config = dict(
    n_kv_head=6,
    attn_scale=0.0884,
    bias='none',
    decay_shape='linear',
    seq_len=1024,
)
Each number is 500 + 25 x the weight over its row's rms, rounded and kept within 0 to 999. Layers, rows and columns count from 0. Numbers have three digits each. The size before them is the row's rms in percent of the matrix's.

# up: layer 3 MLP up, 3072x768, rms 0.0966, rows 1489-1505, columns 384-575
# down: layer 3 MLP down (transposed), 3072x768, rms 0.0978, rows 1489-1504, columns 384-575
up1489 098:511493500521527561509494471490516494497495515507517486486519502525484496500473540499544492511522513530524492498488472521496493501508518519514559483527488487533516503569503505458496485512467488516471418534502536520468507504512540486514525513469498482473487536483500440477498490502469522525536445474510572539473514533496507486513503542516533475540503492541527484508531485493535501468470422483475512478554538486497462560526519480555504515540512507533529475484517469480512538468507540472486492482478461518540453483498482493448543463501514498531493523491512436531487543514471512516
down1489 101:513474496504459504487509537506509506515501499489508511468551485481498526493527512504484498491449562506512499527471472519479517499484546508522511528530458461473508506481492518479453522505493561517484507501494506509487489522519530549447463492459478474496482483483473527532539499506482433503485506468490453508506431473557489471492477504517474508523545497427532509454502517507502517489510522538483503459469454473486514493506511500470551447500473467478503502426511461527504510521482445481529493541492503467549483488535507515510479509512498506500512476495434513488517452525538510519
up1490 096:495496496489512478480536537478540508449513485486483509465527484483500543542528508503542520519523537482491483501474516491518507490542474534513517497477498517515524506503492488504533505490512493479481506484495474467490493499471501508478540492460477510510503520515525461497520498477499509481506499548492533513482478478522551485464514499519490521494451499504510476458479453535491536476481534530554490561486463542484506484476492533527549509470476482522513507481475501513512480526489509485518496506484471505479491486445485500488513480536476493525512511507535485557516493478505494493
down1490 100:489484490506509510502515485525447508471574507511486507512489479460467486499498494521530466478524499539463524490446481491501526514464453484476493477501504518438514466482468494479503486485498474480524493489494521487509441478451549527450497478549493513466521541542485516511510495437529522474532487546462498537511493479511477483467535526525516547508453475528576492478474503504475510486469468480503494531541541480505487559468502506507511495485467534465523525494477542460514549533516462520531523499521479511470454476451497516491519517503500505465553519517466467496469505509484502538
up1491 094:501525494504538540522469520518502520483435487498476464499533499543493509489538534489465489519506515502498547520528459494467521489515488496512472517491533528516478478494470490488484505488512488478538476480529494474550532514495483520487496472503510509502539444544499486527515510523519466465489486499477511486468477491502517487534467489508527492528517528504537514487545512513514477525461494502486497526465499483473475483488480520460510454515508531520543529502462449475450504481496498537467543485492494489485513527504469547463524461520473535499521546462541520521482503488493505502
down1491 096:513493519473517476500463511515482502510475500522497535476490533511495500515483481518509465494495477540527515540454500515504540498509524496494539476461481499520501465470521477458475516502506458480458503531503489466520521526497542542468490551538519485524516518516520514505511494482530518477466486556477508458479512509499525533498504474540509465477464458480515510494520491475477502524503527492496508510512531510470466492516530488524495452529542469525537483484504524511536508495587503509488459460493466478526473519486496508471496490518506529466504516471511496504541527539560521516
up1492 103:498502448512464535480527528519543512456528501522504511519538508461482458464492493495471532518531442485461513499511483493447519522510466528497511486459521513541495514461507532483580531482472492493443503487530502491474511484488479492523549480496442477495498513458557492487521461524559460510520507487438530491554516475511505539499487531485515503515533506425476416506489504504537511528465499499525441459532493529543501518478454505537490500490475496507502487486475530492502464531488514494541481471510534484458480505513528511509538498511502485525475503532533495472506479482491431547
down1492 105:524498488471486518518525461482489511469472497498530513503478494490530516484495506460519514515513548534531540531495500493499495426519516515506522549520467487554490495503520493489518481474518478488513448491472483514504488518468466473483469485529513501485492493486471491538509503529545516480505493480482491500473442508517494497513504481496482535494519514526472464525505478526521488527497500505483453533503482512513523491444455481487461494511500521498475516464500481505494526530473500524501522541515509463544486476508555534483507505438492483556497496530461519506481449497541506517
up1493 116:487504498493517502517458527507533529487486490507492499510481466509503515529496516485518504477527541506481516490538554489550509493512490484474471515529498512476514487521511473538481472501515503490498492524458509500520504480530474482503511489515498515497488525521480586499510482513487463473488493455504516499536485463498479550516500482462491522485516472497473475533497548514502501516490530459477492515497498457466479518518503465524505492511535497471507511470547499556499531509466484489504481521477513549516481501452463548528443480486532525483480513493549550500502518488496536498
down1493 107:495509486463543516521504479506491483521518467491532448515485494447533489464458513481478488533455528544487483554515474518497514468479467482524482516471510516521497463496454484500500491501511520460519488509494491497498498511474512480523522497484499518547506534495496495489491489507478511486489506452532468514452502463484443472542495480495494468488489502531482517502493492530450488488541492561469505503536503462494509518505448516487491496508518496525488534476495492473480503474450521517519511469469475503495519534493541491474453537461524501526498486527516497491463521519526492497
up1494 117:533515511507501512526529497507490487513497496507482471512546457525497505473534492463461491561482524536453507496463479523522484551516489497468479515496496507492515544505499531524495493519514470474481507507515473474510543565478494511488516516550478512485513505522473500451473514523517501429500486506459506484509485516501464479492475488503477477501504537505504506490540502525495536504491532479476530522538450496477471494470470546487509442559527552484475510534510444484508482491547491505503506532507505503496498460536505487526532492471549498503512444444514500465558514505497479516
down1494 102:545527463487511488500494529506508509506467481503512500483503528480547497522484517487491507508491494461481534513472457547490515512482502473521488528506481502488513469470505466515500467472479521488487484493464485537509532552494528491517488541534574552530486475518458550539504477524512527487536457479507506507492471483519503533514484484496528499503480521461439489517466502490525474522476483516529474486469502514473511506487494498516487482482521521513482479511556460505475496491473495450536540484516508517449477505503515492504513511518518477473527539513523514534512525513506518479
up1495 098:452511502432538566516509498427542528531493491526498487493475493445453472486512459520495540479505496483496464497450483473512493534470512502450491508501520467523453519518539502463490470480466455523469497448490523499479511536510532535491530510513508507520513454517528501469491522529506498490496517457508502454513534479531494490516500490465503547500453506473506486488551491472522484521513486479464513478490540523479501503511489494441508481471519532487487486514524499509481511503522495479515497480483491461507498482554531505500493505531561520491472479510495509492513543529503524472
down1495 101:509517506469523496502502479503533514501482495503447511486481510531521496514470492517470548525464507539534486508451499511475470474494483525513521472489549463507486499496491532523507480512529481505519468522506498483484492487457471458497540460496470485500531488465472491488579525477509480525544513466521476474516526494464496447478502492473548509476474498487515503477524553532504509474518474497456554467463474538465494513553492529489506511492472503479531509495484498474489496497549485485481489490481487522512524481479484476495510506455523513512479506461493512432494528522498479527
up1496 121:499499475498490518482507475516493505509469491502495504525517460508475515515528547542519491506523503482524518453471497511500484504470512523513438512485491527425527506524476494479495528525475528455462465512484486562511512543515505488574495527486452514510494533481489491472521501531486489480494470518485525493535501474509518483517506504475447536507513492548502494507469507499470469496462533516484493539503485490499498479446553488440495504510499509489499499479477497504459531498542487516487478484462519534522483540480513515515425525501523481497493473492504502485474515453537492505
down1496 119:476521466513470515523497472476527431455499496479495547448491489539470480522515469506555523484493462517472475483493512496472503475479507552501494506513526523484496509473511522487513472509516513490525488489488489502469491520473490516509512500504455472499506515516491525478546514536499463485517476523534515519463516532491438496520494468480525521529470536509440495547499454481484508512510487464555472487539511532494506541557514493493490486503501469466501517481528461503505515493530489520538459488540494561500518496491489496460506477517492505488528473523502490508567524491498468581
up1497 107:505506499498495539480475500535504499512512557506467476459492509516496520526493520519537491531532470486487487464503485466497497501499514517494567522497454521522514536485487485520545513516508519518483447464495511536444495491524497515535493520492509538500490514495513512506497499495511531495526486528537562461556530469508478504484501461487506504503480523540512532464504460469503484472508495495512527495529490529482512537458473507511500525531525449481432485500510505481505499468495513482499474516518506528482524483498542507481519520473500471541547509459470524483509509466488475523
down1497 099:477498483514544461476506491518541527520475506561477517468493493526484487497483499488466515475515551493491497513564529503492476487516554479470501467539510481491507511531481504489465470532499530547501514473487516481515520528476532530534539512512492482522487543520522518495475506485510538539506511493505486482476456499533498537500508529469503491472458482524472512550563469489481518508514505494500509498528495473536491507505490510484518502491515495557493521498517494490521524486526506492520474482524489506534519534506514467493487474532492552499535469556501490530471492486516507492
up1498 088:505489496491536475482498542497517448482453507522481477491547535472438508526471476510530472472501464510459521490518494485437467520510525540517528469495539529508551502499472507473461514499559487491506467517464484502476513513502517476508524531480501526526546489502504474542543518503497446531515466518489519468535503468468540507553485507461526512496501485536529463505502523504453542515527477496484490453492505514496511476490483496499518547451497448437517500559518482460478501514516503509466525498568498498506466495463525478485517510492531527496479500493541544521495466480520478517
down1498 091:531529537480514471504487519470474498537462470488477507470499544501521528540518457453518473468540507468489498501508495496484502455532499544485528509473463466503503530563514484494455449454510531512508492489493521472475517521484498486455522502477491482482536525484490514506514519469541489461544466480493539517511548459468502501495506508485482519528494519482457561510497528482496502473561500522524444492510499468497481498530481449509516475531455461543470525489531472538475510534530499512516476518537479491514534550487513504520502488514465496523511499497501509507558512514492501513
up1499 095:460485536502430473490507522502450522488521548465500481511515491528501537554499526485472496473527463505486489475485485585502489513440525538472485540465504471527488477475505557453488518500474482473490555505481480522467475478522495462473524457514435414462518502493533548513530488464512522516509540518482541496514464535496527495498530523484533480537506490500513494467481521531530497553483478485499519498455519512510502491453461471522467494499484528525520512462496502538532560484441502523477498456523475504519481484531490547534488499497549504498462504485473517514441500523533495454
down1499 095:529453477479463518498533495504507463491497499503479485505474498520506466399527480510514496520536532523502530519506475519491475482489511505523472476463537490499500524530494450527514485497542511470507454447497535508490449511480436487533524539478530514527504507473551470528498497492478503488506539453520498546518543449508539509561483508518507544482505504499496505497492520511505491519498503488512492521510530497471544517506475516446465500472507482490500489496504488531509514509512490500516514527537523512515474539506547476501516453498508479534476503530477518482518541463516511571
up1500 101:559506492489509486499504457529495530458450509508477492516533508502563487500474504471514511520498518496476529500504469480488428497524564490481522534489486538498482510479488532509452505496507492491471543502531501516478455495549537476501551492523497516509483481508530503497450514480531487469498442490515456483502535514540527480465533501538528488474509507531484492493479493472503505498475498497498501530485488473514514459511503479517494493529462445529473490531469510487492477496488474545514527536478498460508513526527477496489493519537525494486457456541519461464505490473482503523
down1500 103:490519491498499520509475544481482522518481520558517504463488500479496502499556503493542489489518530544486503508495532500501485524525487487516488511506493510527533502504521486490531521457476512500485532521467480481481462472517483515506467507473489531540492496501506514526536504456520517480471464478519490499465518508509511532523490533482541497445513506500488513538491514480518535493497523475499482510501515511446537549474468506530521502503533504521484568515434474495490510528530529554493495462525545470482446482481539505513534461489495520513508483473514472500446524509523513481
up1501 118:522541535529480470495487491467480510493509569500485485458481542502541530520499510513520526491523480501544506471546471475469504508482478467492487516529511545502498496510498555524493496456522481549483494499476494558479506510482493510497484481508467500540501493494452482471529501536487451493485517540538509522461474458494490442458513512476480524522500504530491489490527483565488498502480492538494520476538429525491448478506478513548482524494521522539463539512508460488513483526479477506516511515495521516509488528527485478500442514504452487512474497458508497449471487510510501505
down1501 113:501500485535528556549503482461516469485529509512512578483469520506511486518525530506502531480523502532473487486474526463482486517510483525507459464563466515502500526454537480508501536515503532512527516508506471510522493465516541524525481478484496501516510507472501476518522481488493534500527464507528495545516489542492488404524466435529524445536526491480514526545506491498550515494478509515530517526497510548519473515463524504526489488494529509480506495523528517492479503504481523496520513508524463514498537469495505464506499482499528476525481510526527521541534491487484526471
up1502 095:459518479458501488516526499471511464461469518555488514489492528514494439503529521482443501494504495509474484501468556512487523487473473476512500522495498514501521493508534474457471471533486503522478513494469520477552485480497529496540496488513496550514505486480500507518509505494532484440502524524469518518437465497512493569520521544495510485484509522470498447509495495542519487502490483477485479519497492517541520522522534481449527515464489504479495466549525508500487451492516513506552536487533496501486495519516468515482531521510512469489515512503520480497536479492505504498
down1502 098:493514505489499517506518488462472530456500492481458516473504487492503457476481450508493506505482499518499512483506530445492426464455528535443521504442489463527504488478515555482528540533483469454468508485562534502533533475482475536480506523519462496504533471505499533512493523509521552480519509449484516473485478500484497491495492544539491485509512497490488469495451526509471505475472481521448497438505490433550523489511470513494496510501466491481492475515502532514484456508479481460514452488492522498534558516445481506539540582454479513501484492469516511491493474511506485487
up1503 091:508493494512480499502519460492529483479517557520544516527488501457450499521508469484476501493479472459525501466514546480523508475496512421509507518509512448484475507474459558461476524512508503510533509493516465485521510524506535498492488500499475514518481531539506493486494483520484483539476496507491539498481471518505479506537504510514518492493470500523505526488493538501533515517506494469471503494503503543544501499466494459478501512506477491537481505468536474477509504505550566443503510514496474535532498499506507499500435529540517531513503476509520537486487514474529494456
down1503 094:513499489480489464498495485502492496430486515499545539535526489484474511459493461521475505539493509495523507519531513512488514469504531466463505502488532460534530468491501494479479472475507491483521501498551472533484545500499509524488448511495465549507488427522503542519522491513510502478514486523455534508483472453530463508498500522476453491528502524489443478487502532532518470509480483511502510496468523460469508518508513487518479451476441561525472511495509486532526493487496548509505511463487479507515501506507533473488496525470524525464486509503492556503453494496520459502
up1504 099:476522477515494489501509496463505504525544530446509474525502472495528461497514510487505489517502484516498525509509493440501501502493512464465481558503531488488472521527559520531483481477507469517494516532514423503463519460539524512533536518495501525477438506480501508521513506515528495478524469458509523518476481502475503499502495505498512511484526498491511570529493482515465493580413523495462476482479506476513488504522465512540471499553509480490500492512483518497548513469499492511479476519520502497514483507523509496532472491511501526495482533482475513472497526520453500490
down1504 095:525495480479513521565491470497517500479491484489481532476474483558472496527510506557505433478487486457491476482473507522524477510530462510478496515512515528517511496518477481495475485554438496457539506482509490469533479496497483520478526485509504496539519564515470471476493520505531490516480530520486494467502502507515545532493501464524469539486495490493513533476475502479534507486511494481485500534490481472489501528516500482481486489495539525526477472500503519529490499462534566486496527521545498489465554476493506480519521513499534559508422522497478467502535510487479489522
up1505 098:458452476507509474488440522498514548523491535478475506506506489484499491486556482516493496522491504554468489524455489462492564499484500497492509483514533494498496463496496513512519494459466530473572488515497459487538512488484522452492442488498523467498503513521488475490500534500492487516486532495499548545520439504510468487506438508555538425500479538480518480488494498493462506479490499520486504516507481491486492487496485523499481548480511565475488487457490478507474483534470461549477516513481502498520490482535494505467501536472477529501453483516499489529451500499511475506